Weights of a small GPT-style language model, trained from scratch on English Wikipedia: 12 heads of 64 (1 for keys and values).
Each number is 128 + 24 x the weight over its row's rms, rounded and kept within 0 to 255. Layers, rows and columns count from 0. Numbers have three digits each. The size before them is the row's rms in percent of the matrix's.

# up: layer 2 MLP up, 3072x768, rms 0.0312, rows 723-747, columns 512-639
# down: layer 2 MLP down (transposed), 3072x768, rms 0.0282, rows 723-746, columns 512-639
up723 092:138095123131110108122136152086136126128154120203153137135180083177137129146145121180129156141125154141153164138097129161129153135124088157110132143100109132153143115145157186074080142124172127133125128100127135122104121110076092146119128137180132157140145147123088150116173159123115134136108149108136087123126098108098125113088165135092153080150125130117098152138093129129144114106116
down723 094:086111137116137109091132125152152079156121117120159146137145137111139198103158065094155138141095122115133131171138108144136134116157157168136118155112146079123119174132154075147154123112136142129132133124144131137137133137097143133171101129150163098126134151122173123121093114096116155129132170094151128130102106114124101123162115135120116152179097118133108176096128081104157135147119
up724 094:156130129165111056136086142153128119121115116127112082134150095086153142154138164101163145132127175117144144143095105144091115144127128149137176135119125109103107070103106112095144118138131138142101091107129120102138117154128132188092159143137141128122106110088120100133107193108122158119073128090134101155122125116142155155112149081126127127126104100126108143096136160127134114164150
down724 095:182105144101119138124144136182177125153128157132084117137114116128129134169152151213122160133093146128100141124112173162088069121126111153127174047168126140102106099105126118087147110135135115088102128107095108109148078114154132170111086158143090138114091145128122092142154130125112127137119149170111150122157149123143130090151175121147152110111115150142142090103151126131121135117175
up725 100:140119120106160130132144133131161110166159106142120083157137131164116157138122150133128127074133128119142121089105149146130177111079144103116134120163128101115125202145157175153128108090153175133126133096138135151105136105120143132105109141175150107146106112168144096104148149118102118148124138151151085143096141073130105140149120117158116095148109126136103083153158133086147125098136
down725 103:106109072092173166094129161137150119166124120134136109135130109107151098116095108172152116166116108141114132128129102151091096106130171139148133073155065116093111146140207117090103101123107177131112101141128087145114123141136126159110122111094162140076170107142141124106077155100131140113163158100108177192123158146122134178112132116122136144156146139141129151113160096102114149074140
up726 102:118109097183128117130127146154131156088129128148109135128120115104146145164140150099122124098119138125139116108116112115115157151108106116123148124125126185147118153135142128141107104117080132115151185132119110111118117161126142170102158132156101077091116116153128115101110093128107153145100172105137096135160110136137136144139138103130127128114109105153131158125151132087169150135109
down726 099:118108130098117148160083130133136156101152087115145109116121178112133095084111117125097096122110125086126094106124152121137168169114112122145097103114170159164125126123074172177098134097136102129132101109107147166114128118060101110106150122090152128119132125148131149177095140136129135126103147056136158106169106084092141079150146175133123112116164123140113141147135155112125147156130
up727 102:169132087104143130147141138140156132148109079132121129148127131150121104083190149120140118118143089097086171116101096116128145143131120124135148121149090110129138130139114080128139099157107154080179134158113103113134120118124132096136141101115122104098113132139077161079128123158132083099149121154115129121163126123124118112136183109116127088126104128102156092084109127139119121115151
down727 098:156156127146151126090121112141150174096103130052134114115138137146130113103126138114098125160116117119129119079159154102125097152169145170127104149116108142104103113134132168129135100081103144148087150121120103157144133144203134124138137110147124086094142114123130109161152149128142149160107151100146131136105129146140117117140139138106087134153144129108133132146144092130104106145141
up728 096:124147108155146148131159133120134155118070142182136110135132154146143099101135125083122123130126183133155114063121157111140155142114096149147147117127102102129126127141129109116129176110135163092189091111159084120099102130136151085104152153173118095141119114144147152106138123138170153189072094093095115159140110135154133163144067158143142176166112106121118158120130118090090111147138
down728 095:148144119136100125087133134159139080150091112082149126146130093119113144150110114162143150142142102157155117159078096178143130088131137091152109112142128118085099112121129140096126134121131161105082150110144172133096151124204130139146129086151140134155143148117111130109174142138100115083108151135153143120123156133134125104121100100171144095092130126133132092129151169125167139131177
up729 101:136133095111121104140138110101157176164128114154116149129100065105119124128128151134163139089149102096095125122131175121111092142131071102160101037169107120123151164140105142123134100141105151120131153159106127078100143111088128122128135079157139133118092110106136094138134138076120108101160113132116142096124152136121150098147126091126162093132136116137119143141137113126122119122102
down729 099:108117127107094117108116137113082163103137128166145110142146148138112121095074139119109156121153140136148149136151097063133133164135149117135139138079142103090132110128123120127139143148115108162110102121098173113151096122099080166153049153124130105104144128114099152138143108095109155120101128156108090151127130090132121151130141141104095128144133120125116103149121122118119137123113
up730 091:120095106131156082111126133180153080163167101147127128149152141106141137158164125131111105122125135103151159103160158156109174175160105171149092131143183101095118157103159156128136138171187098131131135113158090134151088129126127112116152149113141132112148139109103104086111158087095156096152106131149161107106104109165182136151135127129101135152131116112152138113122154113121086123145
down730 091:140072163102136146137131158107131088158119153143115135079144121140166109153101147156158137117120134129101105147106101113186157105094132100112128139124128188093173176147105100143204068107124104135134189160149159105117123093176162131167107085124100146115101162134158154173094148166106155134144134166125154178162118085129100174127147108109125131136099135093110116119126136155153121130185
up731 097:127134090125106070107125099099137121147145121141158185119103077166129143129136134107151125116116154122064163111112095122131135108139134135129114072115119121086140142103168121144150143153167122149163110113116148143103083127118102128159173124109141143138117137107152140097126144134131087112124108133157153087140170126136112140129168098082133082159127126137123160117093129125178095127110
down731 094:148114143149092122125134133117119143137156141110140135079149150083110092160131095145123137114119122110128131100137123153113111174148141133120106121108122117154154115128064139169135125132135107108122091129077107125172139134118147125101094150138097069112115104144162102098097087147104129111170099161107087143116147117120150118128150167164114124157116114102099114161130157167094128072186
up732 102:125146195121144163085113160108132156119163111196103132157157102106138114117121171079151154121132119104178164106098114145114143174126116120153131133159122088127101130135158120178135090134124137154159132110101121121126168110126133118134105123107181139135151118140107124085189141167129128139102128079138098153057115114184133136173161063111084130138148121105126151104124126171113121124129
down732 095:122133094122116160139110146104151133184130128115097158128118187135145160157135131120147126118158123147115100146132135141136105115120169128158134112124138128118112145126116114092130176104094137113161158168103139148152144092105104113118110134127130115112095095119170096125104125116112136124134169096088141129134100072113116121113114143067146110115115152136136116139128117157204167135136
up733 097:152137127128175130131129116120147167150125141100104165123125100114160165152156121108136145099163148111160103106109156134111142088119154141118120135130090182081125168111162124119155158122107115140127088122141173137098117122084146142117117141154126102123144112152133121171139116121091134124166116141166115130147126112106136119162098133155113151120101098137121157126122155155113130129130
down733 091:176141138155106111127091116120126132128101132122136093102140122136116122163168074165108185121115123150157143129075104098079115132157111113108109122101130117150141139082098121135089104119115134153104122164125099120092086127123138095135117100111125118184122160100132128132110105121132139139110125139091144152164142113123137132125136123110112160094089138134143124160097074094081123177137
up734 100:085109156098166151090116087110108152130134098139146089150095122101082143119164132149154137111133131144145174153137162107139126085110136132159127140115101101118109083127100145138108166150125162139104158142111117142173132081112088151133125134148162125110173118103123114099142127135154139138064130130122107112126114079133158139163110119154154205122120118136120093155134136114100106156119
down734 099:126124099144159115118122099097174165155115121130186097151119140137116109090149122196141166074124098076130171121110120114144153098141089125134128143110111108094141123100099112159098131170155117163124147117106134085138102070114119164149103099139113143160155160115117130120152158124145116161092116130132154188185125107087082118127158105148128101144122126111133055099120111134123088122172
up735 100:106101149185176124133169150135126163078095104162101150121171116132116156149114141113123140099132125098110126142100122138117068120099122135138122128099138160095116124109186135098138169126132190083158098132111065113094121135131159119108139099126166138120127140120115128097159112137124110118120146092119076147104147139169115147132114130118083156150097115115143137148158111133109168100143
down735 096:120114127098132104151127112116117125114120089133106097126129139119146145120104117117113101128151153142149126168112091143109136114139116132137111152129174091168142144139143088122129119113121147157145073148104156111108167110153142139134119095059092106152154139133153163138100101141096125118111109138112116088100121105171161119087117154137139129126145133144136106109137133131135175164154
up736 098:137104082132118129143145096125111114117134114099166135122127096149107128153123119176148120102136124116144106101132129140124141136130147126113122143114158134103109114088137078141096134119083158104125064116122129120172132111126113110111171141139126106109180128120101115095106125151158131148149135128163074164141141106129205145115138116105100117106122119143099121152118184074079164091085
down736 099:128126159160093165102107113109146129127133116155135123111109122116132100128134145105101144102122174124102143108124161188176125122132129118181135120153101184115086087144163117118128129106145136118127161177103134115115131156163108141094103104105129155109166073129158114126135114130148128132183107123158143104132113175126134094135134108135159149105135131148129105141131166130079104099163
up737 105:103125149124144109141120100137124150124117150191103149116183122143132160123173111091121139120118145096137132104145171142126122085122144161116187102149155091127120126155152102180154186131133147111133096109129135125092119166089196138138145155120140115160138154135144144099102110125142175142138121099143134142128112134153114116136152132112095143140108108071134129159192127072132146115117
down737 105:130139184157134169129099144169145146142139112129141128136082121107117091135118168173105113120130121109117081150142114158107129141122092114112128146157087136100160138121115170106090156133126117139129143102152148165122172098100099136132112106137110147081102138149098124132159130116146106124116155142149122099113151104120092115152126142101087136180121141160159115172103113135145121111115
up738 095:138144099109100152090145126146163112095117144147105143125132135077117151098097101091150128119141111108123133117157117090106114166154112133150174123121128128084083147138162104143128145073123095165116077112150111159129118160095123112170090131141172111121110130105119149136124130116087153124126118116158149152124168083138137132118126109103145166101105093140149128122163126154147128099140
down738 096:105163116083078139158132123158095096154160097118127166109154135127109144114133106088137124126127134147145133115142208177153132128127123123102082093119127134126126153108113113134129116121161154110150156172144066142137160121155144156128147144190075138128110109146115094139122158100128138186092125133133131141134099155112096122150115128101096121180167161133134142118140086096123155121089
up739 100:127173110123130126075151106115133131146172132165131081135140128137110151109124133108115123104121161125146168114093130145097099122103099146129140122147111090172131149134147161089154132104167183108135134135099147139172126099101150106156125149148121131163158107143108109090127150111152117143160119121099136178130178112087097118150107139118135110136118101106106115136120107110174130155152
down739 094:103128135138148132129110142137154144111126154132144124105135176115121106117149117154140151122122091158130124121122070149124115108097165112158099138177131105116085151142113123122151109103106133081118133126124149120106142108185145105119144118128126152101167183143176154118128118131110141130090075158138124130085140190159135156142132128119167130106123168150072158136119110183117098133158
up740 100:123145110137096175114137127176156103114140167089141169138187106152117131128122144115087112105139135122197120096101105134127146127157151130168113113155150098113155159173160127140153126119111127151081136091091144152184178074095106128141097121144147139109149108112112143121118153105130119121166112134108109089147129103122116117093137124121142099123125153125105187143125076068125142100104
down740 100:118161123136111144163147136161111189101130174155136131143112118104133102089127106095148195144138155110148131140164089127139111108132106099102109138101098181127121114171139121111121154117134135119113116114151166130071147106146082163144171115142097094135084123098136113148099140122146124180127125145128152138141110102092095117177144138112117148173131111112084137115109114108108131133135
up741 102:123113126124139114087079148150164110145129133161133074121126125139131155129118131199154167087119124157142157138121116182117108098088137112124155103114122122144136110112132116153146156152174153128130117096122139162065138113148103150131151146141113112093151142107174091158165113133131135169132154143108128170151132112112115131163147081105125132118127106102112133161088170141172126112104
down741 103:161116124098109150127136096128092173114128066161134127102061143117100115116119113142144154102105145175155153156084131159133148135094099130100122140074104129131121114126097106119119143148096110112122113125133112129102136116144145170105157119128153113093151109113134137174129127167127175108121069163089155141164115152150095181131112098125179138117143111082140139127161141145111132118108
up742 105:129130145129155148090132139102128164105173154148124144117122124130089144109117123125109173104166132121100103147126101187092157110124098109101167147072128097091144130152115161131157123116144156119102110147114137093098123116099107143147154130126161148154179111152117120086140096154094080150152085153171123152118170113150147132137131131143139131083079098116113113159122154146109143058138
down742 106:126137115114060101145120116111081098123157128159118145103123158096127098128173130138095121120106090097150113098166143087136099135117067168103111141122105134103129121126110150142131115117148126158130160090146125103096150140132088099133112116069104119119126113094133143140147066132127119097127107108106112131106148099159112088123126126096131091146112076155148135141110172124131131157138
up743 103:118126161118154127112131106181145136119129098138152187143099135134120106144149154151156166113126102122175119126138162131142139127088134125150175144115146131108128145161133116159136184149149130124134147118093124144153144122122124191151150080151142141122124117064159169094119164136122112120123154129145149088107164108107124160118141105127121109134109112100142089149110124119176122179143
down743 100:125108134103137108134106144115142152146165129159123103085143141118108145077076100118114170136123137170129162133108156167143145117104148173179136157131128159140133152133122134153120114119125178104088094106096105124080094088143118123125103145145160156136111153120062097115128117136141154116117136187100165134121140120128146104122100135173107182146096100124128128148138097120126170186134
up744 098:148136124100140155156139092120121131102126126117124187134119127120114153136142156137184147129144108127176124105138088140123091112121135156119104166143128062142167161082129112119140128122105141124139114116096161134122141138139130146122118136158124121165135122177150105108103148153170119151135166124119097121132176088176108120157148141088132090138133129102135161134107139087092124125112
down744 096:124143096089110134140137129109146114150109087115125163149121099139103136116126110138101092097106116169123104137099159131126164148137148132172192137082124134139141156123132110149073118163126126128112128087110113117116106155134090153148099157125111156050126137119121140134155101109146157114105022119125125140136100131140119149093093101165129143129119078111132147156134156167119124153149
up745 096:108156101154118106080144158142135149139135107130136073121085100127145134176078148104108107109128129125149142074134139128115151131103100145136117167162136137124195063076117124155132152109119170155178104143122149134143150137132145131133122159104163118138111130100123141114115132093115179139139111094109141140176152140140128161122107099090125120101108074135096141169141177145071127103137
down745 096:123121139136132143155145114138126126070122147123131141127128092116114106126111156136088135150171137137101121153156117111131103143124125131108089179090142170098152112143077142118129125135129097129146142124093140144129153153152140095126109109106092124131102130131143159141149135142118093131114127133137151142134114097171087112103149142138151138124152182099164120170096123105144154113154
up746 098:155147114172087111128154121129110126146144126202121119101098151097094147119128149118117141121142131090112125122090111100110148121121114150129166113139165141150111125096136142125117110122162159154099168133126124123127132171099087150131139126132154142123163163156115149172103103096107124127107091068140126084121111113097142114135140125132140139102122100143112105127115139097145120119125
down746 094:146080142114135163140099110119082102126133078127156134167126147118153114083142123150098133141126143133148120131130132149086135133150172105092135143115144102094084129127143142168103122108104104141159093104172113127127150081190103152106150140144123110133081145146158122134142173137172147136085161105099146154120131132147107152116172132094126149172139155139124185188106103115127143123136
up747 101:153079130141137094131155143126147117136148133140158158121123116177124129099097145120124107118108096116149143171117108123137125135116162137197146068102116157084101132112112154184144164139144126108160112141114151161111102137100142149099141142172113110108102146160101135106124097132113111122132140139143124141161100102142191109140170123100110129119144125139154096161142133123108121075108